python train.py --vocab_size=8192 --qk_norm=true --init_std_down=0.0 --warmup_steps=570 --decay_fraction=1.0 --batch_tokens=131072 --doc_mask=true
Each number is 128 + 32 x the weight over its row's rms, rounded and kept within 0 to 255. Layers, rows and columns count from 0. Numbers have three digits each. The size before them is the row's rms in percent of the matrix's.

# up: layer 6 MLP up, 1536x512, rms 0.0502, rows 320-419, columns 64-127
# down: layer 6 MLP down (transposed), 1536x512, rms 0.0402, rows 320-419, columns 64-127
up320 099:108159192135092102122147099149116146160163113086062118144090098167147063119184137116083114105133135055142141116142141196083147209116088180112114144161148148130078142101117122146115167118086158
down320 100:026102196148095180110133136096091111148183119094174142147158149146189109112083147141112134194095096144111177122204190144143133144157120083204142117107146144098104180139098133116141131142147136
up321 097:143133124103167117096184119082132116156140104106106148136178132090134131162113182111102043079116074140168148114025150136094170158124155121173158103143142109115072146145115199150169146127179036
down321 093:123048171113106161101109170084074145123178148129120200128157129149139146153159153145157127074130105118081149130180136117087137163142117135173110013116151084112149132178122158146128088133105142
up322 100:129146175116063054114163180114114107150135181112180198144077100105150119143137157113163072133134196096189110193119077241081132083145096132156107136100164118056142152139087171159069163139102102
down322 100:124125088114141100181124124108148171151139094119078163152136153111149117162104072170121083097150089095130125124133032148111152132190146130163147126079106167123170153111160146123161107073129122
up323 082:115100142091078105090150151137112137086115130112179123083107124137125178080115101122102151087098137121084114085166035095075111156116168126152103124138118100172133140123128108143061120129095129
down323 085:128078087170063122096108102127099145101135086127173105127109171130180140196089126141198142187121125136132112134183149057039151159164147136042112152152178118107186113145123117103137159134129135
up324 096:140084077108097098167143120201096094179129123160087082121158146132126106073190126128118147105093151145157187137148145100111168130118030147101116133163151155085106111083113147131087139145074133
down324 096:054128110025116114162145120127150106114130100105177164122187084081098122101154187169098117145073072129139174135161173100081145138171106121136058094144083159130076142122120092140130132145138144
up325 100:082160141109072141136145130099097153126089101182138147120112081109095099147131131139151136106197173128133125163128133165124125155118141123097032220099121146129026139143126117120145080125063038
down325 098:162089103069204078229132166103088144130136108160137122090120137130089097109135096116113174132111098116146172158160109179175150123095128101140156105096117172133097125096141155126143106197115109
up326 096:134109183090096117138165158149093116102156178093112100157035130137191102105103145181088104101146074091151127094128096122159127152149116118159062170134095126153083179098137097120154049122095153
down326 094:114120065082066201159156103119135119125067097151108111112133103131190137133119104140115090094148149145165098205119155141089114090095143139093121123112084153166101161104138106114132146047161148
up327 100:066206106088069114174089098180120141113158129131072165147135114050117123123113127158114126097148107156173107157157105116173134180186162159067157143177103152165083156132140129110072096088112102
down327 098:113184141131139160143144145086141132182151102099115133113191162175159111166096178151157071109091119133087082140109117133082137078140089150148170163137163113103106131144098073098115096132180171
up328 103:150073129111117136112118173144124130107092086168140165096116106104134072122161133189155089111114097104065155174113112177147174104144100111138149115161150160120072131115152131193147057168088155
down328 109:129156133144119097120153060154100143116116086148146126145186146104170123142075103141149138134192210140107120159129141129129106161098132184101132132112147146140188120178159141093130141106138085
up329 101:140138133133100072145118124111130100125151110114174146123172133138076085144089141083060143088134117156152122075116061155085133084182145094095108161118073149121106114067107093188143136116077181
down329 097:159102143126164110109141142142131119098121121090217144102106133181135131122169110140087127164116093182140182167177122101165176118162156075112186117193133161062153119133089110148084180183187136
up330 107:090117096124155124177108149124159086112143127094095142146085138121129102137127130111086089195094101163082130157112170122119088104073125146154100144171112091083158159082149175106180117096133136
down330 111:124124128141120076071163132095144168142146159114135110151065085136049071137110143166129118103068104165069176133165107128168104153188167071111070206139104092116141143120165072124143122153073094
up331 096:060212167137045065099146144108091120144079070121166087107096148166127143175176129143132074163126136142187097157164121128125107160095108143107093064123186083068157080160153139164144129130130131
down331 097:126146162126138143132157128094178107106121143083118156083141087096105168131117141091103104145118097073126153100124172144105106156158129127102149179166125157167130120127129112171215128153049122
up332 101:200134177154130139128134155118086166119123143127106086113142121126131098101183144200141125110140149178162139153118140109123171154154154148051111210162142086121083069159125141192155168130166079
down332 099:125099090121151143118133187149112066148177069087149064131169158114081135100130120159108136100145122151080172108193181100147201073081129115215142132159105144109101106115167131095091087098121142
up333 102:097178144118089118092119188147150177120194120112083129127119156084111106132104125124129102137147134107149158197054126168153138124095100150145100128155215118118163132092171151159129121073113118
down333 099:086149117149119138059115102100158110078160128072179126123147071126192152142083142118129103111158167174146113160115134132102137128105145148116097167114195116107108167136108131100107111125154107
up334 103:097150147123121111147121123079134179107148186103077126156092130143131079167148151150128165108172154146090085136147078158065111146130156143142181142095042159132151127131159167194132088117110125
down334 100:101149074115104151108114164093170153162119137148162163203088115107112119130110203153159150153136084128111174144105178073112113106134116102147107143128151127120111118185111131192169105086113130
up335 101:113127153085160104105145134176121098145141114106186094113144128097119080108194114173113117101126136156079161093123145145131124116069142102115099124131079165103104096151129103156072136155094127
down335 104:109121127124126116099122153148128141141180166098127163090093131118096071105134176109150040122139163188140138097098165082153138102086135168107129137081155152092106122126144168125089163223112120
up336 092:101069101086177089113130155099103077175168127130133138127111092085125102144204138118111154159131170104174122139113107100104102141126101147114129138173124168150138135065178117207083101125113082
down336 092:115155053119190110167153135130113152153134139129153169085081169129123119135152149122117206129175114134107106112100129097126150126080087099045167136115112159144162110133123085090138151091158124
up337 096:136142199108095071068071117139099149108134126102197076107112139132106164155068133109105120100072114101143168103121133131141166143124151123168157132121145122169134152131107096182109091136165102
down337 096:081117088097160210128134095171131124111119143176147129107147199080123120125133104132130159159165246129103147113094133175137178085088062157133158181115162125170099142125141112118134093173153137
up338 104:241103074154120139090139153122125122185164170085084134108106073143084129120132134095146072035153148102147128074152123125113148144122113124118054200134048151084105084113111170120125169118154094
down338 103:163141132137160173113130178101121216138134158104123130092143103113107121120176138124065139160115110084165102140104116113151135106133126149140155142185145160100113141087041118115165138160135103
up339 096:089119172125122172103196147129175193152159150154177058104181094069054124139084152185097139158143152152176128122148064094170138142170141087184053117107145123123160134138186138139173100143056127
down339 097:194114157118097150111154082185148100139144117119091169125123131120126176041150094201082171169099101081119164133143089104110149087097133108101164216185141157102094161135162199146095169165176084
up340 103:104193094083127087165140134095138115226131140192135138075116078169099130184104047179156131130171150148219149120099102091182146195111149179128087108134107132102122136137098106165157131194072123
down340 108:168182114097155150160103123135152120155163097128127123094128069111197165079099135134111151157183158119170158137134120152119156103139113178111134094157143160103114146177088185053090120110149118
up341 098:129130117099154124127147169110152104149128105196137142086140118137154152097142102158110139168089115114099151116085098086150084135117080093115119095138097137105100085070166150120097129094110109
down341 095:200168132147139119099100121154179109090113178119091124163187094155070115140097129167104156152122069070105114143082050135101171186151114180128144108101132129152173105211164089125139112089108136
up342 104:111134153105151186095118127149113130137127103098178046101097074039154111128152148105146115123125127126153162165143092161092136143167133188138155112171118166138152180147121146154140100128120131
down342 102:085154078139166136095134119121133141150122168059106147160086063134138110174144128102128114123171082141141147087055182117098117151106115213206130142153148159132105144094092162181175099117132105
up343 101:188155111147106105078134111092156120085133124121135109104100118140080136113100144187132100137141127093111190083107049160084196094123091116141132169127105118065164116138154121204125159162155097
down343 101:091060164106095114122112157162101114167146202194109147103134052122148091087118115114092172162162105136097087120127150172137114121115099047159105137142102188167124139101113132092174139218073101
up344 095:125144128134102166101098104123170138113183108071104162091143146067125083160124083166087139076150171108146087186137172107182159115114099168115077076184073152122130071156085108123062186119175153
down344 089:176129101192117122088135118125166115149138132195123156086156128123138136102109131104166189102126112119180181099093156106142195048145141155081145169107145114158101050119097117123116142140133136
up345 097:170153137138147110148099100171142084114083169144092128122125121081139115141117096147140124148114138113146159125127154167120099161149165088142146162122111127118170071087097192114128151149160138
down345 094:098148143208135082154091065099088108121158224125131108167111127107209090173076118130134099134095149144153112178099129186127107094047153101134146149187113087091123103125158128119135133181140115
up346 099:104132134124113114144118115130053125224101105090187109175106106085140157110147156173132132124138073109085105068132146159122161114198188120156147145136107144129085141050183149130123098115106129
down346 099:134095097072152044177139114115129124122184152095142153121109119154141092113107146098181105190071055157106097139129127135061151143091119111120072145152166156147150121199123186168113184158161069
up347 101:135140160134105118158096151165108138119151102142162124121110109073150148122109100153113145121164104124116147173109138115124088137079095119143111084115107141133149101126089119111159141128135166
down347 103:157134124160098128156095099154161124090156117147133116063126088245169096126104106144118128129156152168168110149063137124128135146167142110145129151148090143178172139100062152165112120119199132
up348 103:110129176140096084157085132102117107114126157102138176126122090096089150178115156206139098149154096091082113186157076143141146117123158080154141130155089143084183179120114161168147074123064121
down348 104:155148071145152128099119139095087182117103112082118130058092121071097108143098149127124106138135124101063167162140104119147083144147175120102132111140128107148120175159138144071137105103167143
up349 107:190148115113065178130104109137114121168120083144114145084106105144144141150146120119105100157109130049206161208143092178144111096097117173178163118092114166145039111122136097178196123121145131
down349 110:097090098134136142111051158061146127127084117133140049090080118111117171136179117123143120102123121106144072166079121104139105124153123147104135142121163128115153132098130080172160171104137089
up350 096:123108113106125130060114142141082135167132124109093123131136131146094148158110203143133113154164129136129140085127087143090150128165092074159104181085072178146143098091095108117067126142112149
down350 100:105127173069098134149129092134132044068156105171107107163123060128138126130138080083117187121041087069130121091106074121118191210160101157148054126189115171098197111155098147143162109097110127
up351 096:142143154075104124120176169155160114172114121169071167176035116175102157098178128167111167143100128092155140172143099101114152159104200123100137197161092092151148126157097217174110132147065130
down351 097:084084094085152110139116114115101110158153082103128119141081096146128141107104104156179191163067101187144141160108154113153085108086063121157092098104109153169088140150096142173196134152127138
up352 100:179143122150127105146157110079164157136108101119150123104103129126102130093142135129102134135118206131159161161123145115146109141130136096141103129150167159146088094106122160159166167160120103
down352 099:147131170148130151140135113171049114167169172170085137060123104138039110161088123111078121114120131142084152131128076077124124148109098117115084116039146148136074154069133100157183084084132123
up353 093:110136114130094157169112144111151134150092139131095096112150096121111113086118074131119133052128176140106125146107139109154176125121167101109128110151097116164091135111199131130122071123164081
down353 086:132096095107182117147124132125173132168114110143170141070030169099155143118115144130143101131160108151139162085164118103122114128165131111118122119100079111145140152109078134119156153129073168
up354 099:148071175138161082099149156146067117212097081078142084097101065158128106134166114169114113149102081116127158045107086162095036175120188099125115137134126081169106047053132098163169148111145071
down354 100:214106146083131114161151094117140050113127119089147142135082095122110145136149108131117160063158106184129149134150112159116048190130098132127144091093101163128117143156168157111130153160126116
up355 099:160166182141091147146143128133128143168139095116084137100165061128122156137122126151136145100172140133189081121129099197129126156102094098114123136168134097117146153101151089118170117106080144
down355 099:146085142110139131155108144079116106131131157183067121070140158132072113123164153138145208158193152086096137091121144052157128117137112129182164137181100125148179085078149151132151101128127072
up356 112:148186161118095098098180160121109163139140147174140100099156098111134143148102146180140058083104084155112120153120144096128136104118104086111135159150099083103134114117164182087090130084151129
down356 111:105178149155068152069155153109138110164125054174097123152131061130127123148163142160178082170154109159149142136094110149089176101118080132120106183146120169135139142131164138096129123209118036
up357 103:050079154081078088156123172136098160115152099124111124114178097112041108121130170195108087109149167195139157157175134127107148106150090115131148150159060159166109072074135154119103135120143123
down357 106:154123208141126132083099177135148057120138103098106126150105167129167125124113124116164113115075096131162161114093156085135153177116147099148068150119175201101099073058157124157126166109069109
up358 104:107106177133137109144128137138129130149157130127164102106152164086052165142109136160100162135223142147183157134161116086120119134079142152132113085184084128060065160082151114150179098137189116
down358 107:089130110165141081179188155114119139144175131183148095119125143124065106125103141160122107114158103124132139161043115073136159134131094193174129151083151166057140115170094092129101128103164149
up359 112:106126147106067112078142136187070128133093120141140109097106152183108123147140155127119129107187151152113123117186057137166129051126177113100162193094142175067056117097214136084112132166121118
down359 104:133161037111100124118218180145093140131056099157231135118129135124098117133147120161096132115091137178092157180149076156084113114108111136127119129134148111151186148131150136157135123137133198
up360 096:128149159134109138103123101089101151120101107136075106090113152075115069088140094070070111126101106148131185093127127070075157135137104162174121197158158135151079127079122145157092103079125098
down360 096:086184133145145106207122124133136116148134153108159169150200127185159110123120183127120114108165140096167156153128062112127168119144143121072136092133161125128120092135197157163128102110097107
up361 100:183103069125116162072148125162108086120186096104095132120151079151099109102119099120139070141109118165115226127119159119181163153138163174183120087190134183083115069028114154094117135076124092
down361 099:118202115116070142144168177115093156111137153106139057136068105139126079132109131107105160103136127117143129114106078159146149166088059155130134098123106141123155125105121133093147135169126127
up362 096:105115121094101135135088081080123146138119162156105184107132103130150135137107136109159117086079160146179116143174163146160110195164160147165089140133065097113130129135241163162154107111142157
down362 093:129112183105139103147164137129139148177191112142146119084172130149114105168059133135151104187160128163118100115076166189179146155100086134127122167189149150110115160058148130107145100119134154
up363 101:085195137119129162097114149124120165151107109118069120036176105151075084125177150168128123120131105018120115103101124172099202125149131049079148114130075122132148144092178132132098156143139125
down363 100:137095172084149154181077172116146080093098161055136113171085176139088101134156112148110146139140121161132088169192196155162084138103122150133088106117146143132143101153143105121138180161115107
up364 097:105140161118179127123167167186148105126119161101157115062140130079118137148081147111090147144138166106081130154077175093173071041162091065118137096131151108117198147166164105119157101076117056
down364 100:136108141121120139091128110139052100091137148127122146157139106115142154125116098138132145143116117103146116134093103140133149101114167135110094136211066116148100117177097168126104097100170162
up365 096:161100161108093160171147121126144104178184115150114119130161073137174170124089172093096139177132179089121099129110149146193133119121154189103177146137130130111084106112093190171125111152135104
down365 091:076198163095122081122153153104136152189167059099181102136158176158101094168173146145097161044191161106090172136179132148199110145135072082143141134105148138087061129114106169148177126114099103
up366 098:140116148111090062135148154055102218152119112161171151116109119143169110072191098094125164110120169185090157158068107147121134175178106075167074183166149092072139122137125135107124086130114121
down366 103:180133106138190146104145172153091103107078139112099129119132117088090075172169153110154083141133116120144101176170117176164159144132139110190107123108187090144132078143175141089060147126106158
up367 094:118146111140108176136180110150115130162155130123120149069095122068051156094126187188151147177080118090105156177118122197125092115191140152175135128167075199130140075137084119075117136193146095
down367 094:174145220118126129096120129102093163099158108134156102117114138091158130177120130171106095118085119138191094115094139117105106153168148117169190120137110122129168125125069082127168106140142085
up368 100:095182171166164073077108123132107155067144158137126103168037095140107054154132154097078122091131143015167133141157153213137125084169085131140112150164139166122130125074165148130144170135133072
down368 098:150098150135131152165097154148094072122098065127120153113134102094118163140082173126123045147106165072099139098114148094112167162084130145101137136143123107160070095158108182154096137131154114
up369 100:122134126108130103188110139126073161118150217136107167087142052084147184138125098154136091121142125093145135167107103108072087166195135119132118143190048094142126072040191124140071095144098079
down369 103:143156136148166151102112171100089123117173107085170177120154092140119134120087186108107130163140124099150130133146122191103100184151111136059105229131112163143167063123055160132149138202159131
up370 097:123148111139123143166189122098071185120147092063131150122100114134148100110128118096126145132088159170139119161125107105087181158154126112103062156128121140124124075157110149113175147085090147
down370 104:196111142042092149092139143164112081129155099148173174109128179115170179101146152124141112119120086118100155163132144145113153071089137052127122088102162126151117174103135070109090169100147166
up371 104:101134147117134109135164145129133132191091161126076098161137080114088100102139128227106123154144137157142099149107120130131154135170132121129145098144133140146088091159138113156101125152067133
down371 099:100072155088141127105132172060143106208123141136093083144116146085134133113127088169161111174095146138086087184118081148084106123142141148135135096082170139152118136208191151224093172168123149
up372 100:082179138090155157153119102149179178162154134078133166137152151087053129136090098087085109101116097117170152101106083159128128161114102148148097113066062149185141120148100156133083138170062120
down372 102:161162073136106127141121120143085184124191080126108119138182205113131052140159109150175145164097168129126159153120081100143110124127122126152177160211188114080081127128102089121117095197135192
up373 091:113155094121120135087118182187118133090173118120092061133113140143107115127113166221128120130078105131155131148183126124124043197158148128157159137098160127155090160082145174075122120107109167
down373 092:093151064150162116096084129137127167148138094095139171158115148082130134148062138165093114109106098179066149095153117083130108115107165238119128141148182125156170121116142157109106092118076112
up374 096:153181100151142130145144142160138104091094098178119164124125124081126155123205118081149133084216164113143108129091065155112091159050169076112172152128138121116132131103138126146174141138111076
down374 098:185179181239118133144136164125071074146081089131144107123136164113163142192090117162096103189126076181132111116158113119173144116083101166162161167176109101070119118183095126116156133115173139
up375 098:180158159098160064094145168106055108095114160067068112089058086140071154060107138137161124143125151098151158121073167109105181168128099044161141116163166124104099127133147110115134149148100090
down375 098:121097127155143191094118132094138137054094114154155107110104132155110144156175130167122112115099149146131050087173134126086129182152155136127116096082090102122140090162062177126154077119103137
up376 106:137219127098161164110099151118086099126146088149115118133113164160106102107095109089132150115190092131157158189137125147085148101158137104162098207190113152158166029113057120119154149096124097
down376 105:193159131133183096097136070128131103110131121110151132151086169100129171154136129129121083165096105126198139141137171157144120056081069147144130126164122121115102109125120132146144117115146144
up377 098:175117140115109183132122063150096147129186135083108104150076111075139122114092142143066170045142169138145170135147035106196156161159173107139097126191156154150129114173164097114152141103115078
down377 099:125151090132147166121152126197101108151109148127130148167098157107143138112129161131127161120194126104108140119113089139092160102143132105141115116085134178088130106124081089126113148142096146
up378 100:155111131130104150073204100133169151121121145087147175152187102136132138127095128121134170109166146178124180107111150103128099151170126092184167189160120134178164168047132103161128146055100152
down378 102:126123126106160142160121126144087091107185148070122102054092194096112181155179095099063149112165167089147111174140116148114083118192174090190141131073175097117158123167128140036112157087074106
up379 107:152108115143165148116117181080146077110138169116125074082040111155104150092178092156121143110143121185156163118112162189152140146143134111187129071172076075054106156130121124166150148112124122
down379 108:137161164106085174100151094143133176148128152132155144116110164090107137139135079150136084106152130174179069140134158105152140086167076170065067083135122098133209114126132120174045148114099119
up380 098:165142144125141141137134137114135127050113120108142176104166129140141127111102114155112102148125162163144120143139121123093107091103079099073124102250109119123116108155160116113133119097093055
down380 102:131127128105110168126131099108154099176133120128165127110105124083101094147118095136148141134102083113140158106161102036121113159069164134175097142112098124165126149127108146184183170161127106
up381 105:194102175154153059121144159160123134147171151148168143131106111092173095131157179139108139079078119118106148141065169147099144156111109105096071127129151133128087117108123150169098139116155081
down381 111:092102129192146188119087117152149123176138102103084102069131159085108124114143141192122082148132182173102097123144092111116167143109157136126141093086166137117109143103097136162128125117124129
up382 095:190151099132057126137115115086168086152204107136108120134095094148120113139131133141154126154201141126181169131113120158067167129118162123173117127109151179100064107066093145112165098033100116
down382 099:187170169137111148118097072124076123140115148145103130096151148142184102158151162156145042117176143122126173165113187127067138134097141132114110176130102084101132155016080139144118149152157111
up383 098:091099150141119098159150148111129080146112123161118102116116112106108114147162097120131155081124136143090151129078072094151117161128146138069119138139078168047081114170126131158126087094109047
down383 100:182095131110110156141185114136171149157177140077078140141127172151161189155155096118110094163141119165100091139187154130076138089136175087148138075153140174111155150108146157127152176126110148
up384 096:182158064105090080088150131142038141133145136161110081129096059107088136175122125122102095094139119148139138100114064158119155134147104129134116136139144150081149164150141140068122150130146132
down384 101:056120109104058170100139108123105215141150149089134165083145142075113088165160051116169086117113202139102089134119076069167074096156108186119183127120162111078150136131189110147144164170150084
up385 100:100158119144153129189125092153158126163182166104105116089134097116149108114125113144145125107165151174126133131123106165097103149182128094167108184170080133071186115117130098144135090041062183
down385 099:132135207130095135171155157134181167143123101156080150079087130148108157085156118075123145102133170162149086121105070151172128140166127112133120070163145174105120168166141093118106203155111135
up386 108:155118138156089131079100133153146127095148082104145124110137123107130081105137088241125093068147172114128156175084040189115140178182159187154103208150078139148130085159111182111092117082123116
down386 106:124180106162086143155115126156122044075118116109147140117192128165124141158102140135107190154131061120145121124112134139155149084134142124105088067132121122120096083130174126113085085146096109
up387 108:075146120148142157145159134156143171142167193119157140131105117093099143100163141111070132140152123076141142114137048120136141106153114139102085138138128098135148117149146105083103143134070070
down387 109:149085137132190149171167143174130112133140083135108090148195136132179108105090151143080083167098150092073082182122193134141147148089096103126198112219129147125117085132145188176147093085148193
up388 107:097136207133082156114153198141097104158162084113097124119152082162099083147127143149170099036146137183125080083146106125090141112116174154095146120153142166091083080103122119173174120100144144
down388 106:130190157052125137110186135132136155149107076144121137117093127148143082125138171076134121183093144120131124133083085083092070159094088141139083100124119169149144122142188117141124098155147060
up389 100:198167118121153085137161132160135124111128102140127192136151134085103097135135183156111119175158178170098125099117124118153145158185067107128093169161132184115115116118112133095103134106121110
down389 100:107164113071145144130112095141126102141115135128189103187118141166151158149128144132119095109101155201154101149200133139163103135139140089190096068136101110124131162170144129129143123164153174
up390 091:117176088073112107200155089151139088115156116146134115098142111114155132072147123198147142155134115200093160182130140099162112181210148067180162122110123119178133123131160085138171126083162135
down390 090:129135173154124197156160103109109073103114111136128122125187110128124169096074117127138114149110125217136105134187158097129133109149169129104180133157188082171119123140138127084119069105113093
up391 102:107110190113097087164125180096127068109132100138160073107149158133119078170089151154090134149101131106113152179135109123135176130142179122097113119173133093129080069100099145127146133110149173
down391 104:089047125135146176134084153121126164163108150098137129094094074083130129106094125108125086134192154131153101141162132175091044154136117155145081080124111100174090147085104169134156151134124141
up392 101:095146174121114050080145154162120164116150074103107094041126158130123126135138100177115141090196124106207116104175098194159087124166085143115121128129169124093147145112107172165140144111104091
down392 102:154154148132152123173193167085110147162140114108072082125073147149107096133127166148107122106097059064159124145133109121175149176150122088182175138144111123074131157161120186085141096113143110
up393 099:111104145136077175094123153158117142113104169058123138126098111101152085144115141115105168146134118102163103123123140134159118176114139152117122156142117112121104127122119181129118128065121063
down393 095:130149043189119125132131108089165088130149087170097131165166081119095183113129129143171116121140121150101134109135010117085152058138129163140147124117127108137054158078092141111110127142098144
up394 109:138089137115081105154081155119113137148122120156193134177127115102146128139140157167045181153133132104170105102088114159123101170154158164087133146177119154049139157159085141107147105148171144
down394 110:122116172143179134163059117081153105181098148146095096112101086105149136149144121148149142188140112155112124138123055129107092102062129134109132132152046170158139102143126117134153134145110140
up395 104:151178186124096129099110163210153142135134111097135150093146142106135195110140107115146095126098099113094142179116107177106099114138130155153128111176163132123041137118135107158112178102140113
down395 105:119145155167072165074130141110086114112105121131203117118125099146084096155101099133094125135096111093191106088144146120070156135091149130106094142087126076165115096151116091099115155101142091
up396 110:065102124146063128113130165100122125152191083143177090137103114091135093156120090139038110122135118161173135201130105099120156183109117175160137166181111127139122113145135116171109127165124144
down396 109:118082125144143159081169134121135155138125118133127162139170131163115131104130079132110149144215115158124108119088159205151121046116087021158119129153102082166174176115154138150108087114075129
up397 104:150129150117094109106182175169100126118136117109118158118132119152120139104165072157112128142148115103128120117215116155133133165104084111105114132122109127082135071121101146124092114090100163
down397 103:136145091130116159139215198119126148140142117140093142135137099169123119128128206128098165109100109126138093157146088120172062117180123162094044124106106102138168132118095154147122159167137102
up398 104:152140078143119136121169137185118143184124142124048136125063120075088157136138099132097131095164159123168107129087159205109116165109114120123108149158069132117137123128135151162077168164095117
down398 097:133155076225096098128172147133107141155104137133105146123185153150133112118155091070149127046157116116165165075124090124191177120105119103106045092112116144156120162163155078045116129124112103
up399 101:147174209113142146187119132105115156158138143114125166173109170063134087115107103095129124089172146114152170148113159147183107128171142105136112186133061211072059157134087183201184084064076102
down399 102:117109107200184091088137090084198100127114118112145135131131121140095116094128120165120177090112133126176058094151147107103110101091199049116142107227137112141129111101197080122142134187119162
up400 093:147088175151081133135081149120127098148099216139139104158098113117128115115143106193071094095129190109170139160155137124125099124124103176153100114181135183102054098100121111119083173080114100
down400 094:054102127084087095129140144119112145148111170097078116168196171107125083157180120175118120122108174193089112097138115081085113105120115151150180166164143169097111105121200137114114111178189061
up401 102:180137169135108157169154130083086126104198099139120187063113140144090126109110164129116114090176119144167117169113149164129041108108097134105124152084110142042115067096100169188132068081122144
down401 103:111138126138128103074119125121171140093172085097059131136193154107095144124139158184186127106124149141119120109136082200127154136146122102148195096150134132098080196128127202148112146092079153
up402 108:097129132160172134146152120141161094132145146121185206112157096143127100105133130131084067053088126150135119175089089084080094103147109119129082134194150158102100108121117092152140164126142089
down402 108:130146105113122138112102174136122138118146105132143132121086124131108186163138151142113124146127173059135151095207085136110103137136158107089083103159135138174122068136178104078139112108158131
up403 102:100172139114112147087156149132102087159099087080058112119196122130090079117149123132174113104152154079140151146106123175153146143113169136177162079155150181135076161097170104141121148142099163
down403 098:151102105117063098142112134130163087119135104085120135172163131119125208137136113146181184197144109151067112127130070135124145114112152121129146138111103180128121100158117164141141148243167138
up404 096:209109117131050114099121175191119142120171123089112126076084135133112117093176106160132101147104205070116140127091144135121158129121089143156139147241147115112137106153119101096096118103121147
down404 097:116133074086147111115110150094177097130145153195098129151113112158146115075068159155121119147074159118120093094097144123107174120077122098043133149114101154148082143110152073101096179163143129
up405 101:139103097119108109148093100133171165124145152173105112079117131150155166135114058121083161118181083112140143148064164107165096075152171165137172087159155153134107089094178127148077121096122162
down405 104:108104128130141120103164117136112109096124060170163161122129109123112173094102161090146177165052118140081201160129080078103149143131145140122138164114197109142120123190165114190131152132131175
up406 101:193139086142153097120160115151145155131156129122165134155153096112119149139128134110122150086170131093130089141119146141124091156116137134119079202121118133094137087115097130104064156144122118
down406 097:155109172227148126127149168087130125122115157140132120123151162094158096191097157164112077127148104133119097075079139079100132059051116126142083143166164135163064135107109087111109086119096107
up407 096:137142104130111129131184176134090177153164150176103078102106173136106102135079064180133140142176139145129115121061144112110127158155152189105133194089085117139106130141166141135070174114107126
down407 096:105089129085090114133130133087129071103109120183116092169119127127115123130107125092120206166111104138160129142171180195094094124152135176166190134089168060221147131134158101193068142134116123
up408 106:118196133145111170074137162187140100122123173085153143131124115045082135141172103164098137088135140179077136131133121150137081121157118065170124136149099154125166105083131147134134175114083129
down408 106:169112137146189177144091147169155114090135166133095140145174130133081141107114120150134111153182107114088113128108143109133107153108151106144161120178118131155093170141173103081156147102121110
up409 093:168107119142091165107169123156112100083120147140165136104103116082100150158197129144154099122122149111133123161176099153134106114128152127175145119092110094111145146095150095180196068166118146
down409 091:115167095138126162115174109087096192121063092197127157060155136203083174136124104106112103106137140121162111080118102103121164125092104139123104106073133107162148174118112137136115078119139125
up410 103:145142129143135157115105159158147179126199164163128113120124171159089068072122163121096103014106166151058181090121150131074031104158126082093130091136145135070121145107114132159117122113092092
down410 104:175162093139105128129122073120054121141139139118130120112168144087116119119130176106118142172169132102158110095178068148121125106105113129043124141113108145154144153195148158125074103105164106
up411 101:118138115152111170114155155111165156106108136164121131138085085138071135165137059124101144081160184073140116135159105129168161145116092086172129109096062086138156121083208133142184093149112103
down411 103:129141208141163087155162107120092099145181141121116056055160177148135075153114087162101164181113146100096117157029155061128137080144139112170161103114175095084121141099122129014115132172150117
up412 107:087179130121061164093150053150085163118126159141106108101135150013126019126083093129155166114084115146201147190082096145158147145188166142138116124169112119137140128114207111108136147142156136
down412 111:171127199188112184092132146092148114144117092105167106125127165087119151140133132179102090059156113148117125129130101140127160118152146146131174142068150073133106069128099137148118093069146155
up413 097:180171138127124073128094150123110132120103166103077144157102100117177135122170098188076142152182109089106131122110174156111125124095140087167141190105114130111100118096135132119194117160115125
down413 092:110126165150109152132106131127097185090068155070122142062132089186092112122179154156072132149168117141173174113061082155116157112161107106191106122105141069138131170152141155155083076094162121
up414 103:173140110131092092092165081067139086134086075178082114083118135096138165079128091148085154104098184155123129139103100108107136076079160108124102170161139177071109125083181159117176122105125070
down414 103:149120103127093142102173134130088103071146103129130075063164134106161163141150163134155139143161139147116168067104142162094170076125141150224094168055181151109120131139109145074122093107120155
up415 103:149154128110146074162124162141186228160124140108141157097122187143154103101071092154131041095080204114112160071184131135097072093139120095127122149154127088152140043143193131105134154140115131
down415 105:119077131180149140113094098148145093125114157102127143082169120112107163142205189111171167150135092152096125080154109123143122169153131112122142159082108117125156151112123106118086127128192093
up416 102:101124177121152133142105144103129091148160110149124178070127120101070135135093108108122136134131136111104141196047129127131135191102108117125128133114061172140075118144106162110122164100176141
down416 105:095193100104107149137115130101134119083165086149133129168131121132146135150133132153163093158087134077105109131087113138118111112174111169142129188106156120130185142093161086160179136153141095
up417 102:175112134140128074168122161073132130159114144103111161159059091157111114127127078099156115100140146114110110115189069171093058104185080116142074176138067132142144143050104136164126112074082133
down417 098:148162176155073146131127161077130071137156119072141117127139159098118153123132113131127244101107088122131118160127121181133096066100122063087114136065122148107200170124125119108125054082122178
up418 101:052133236123121100116104136105118194109137208171164170108189135119172075079153157133094142120118086117132106149121138175160127071109124101079114125141157140071140045107108090114119126103162130
down418 101:175101078134153151096137138098091130199166138096123073099103152124134090145138123122135090110193129187182075149176111097151118195114126116128116131102175117135151111145115109121103083142098145
up419 087:123137144026100076085118133176092119153185081109089108139158100160114137133194129145192109124139193144108112167161165080067103100116098167153155137131169162140092156103128141099095153101089091
down419 087:115120170172162080143102122136165169104172172127104178090114178068176097158115148107102135142095167087168173067131154150139105131087138123136153145133126144083157163101078149149145152132162122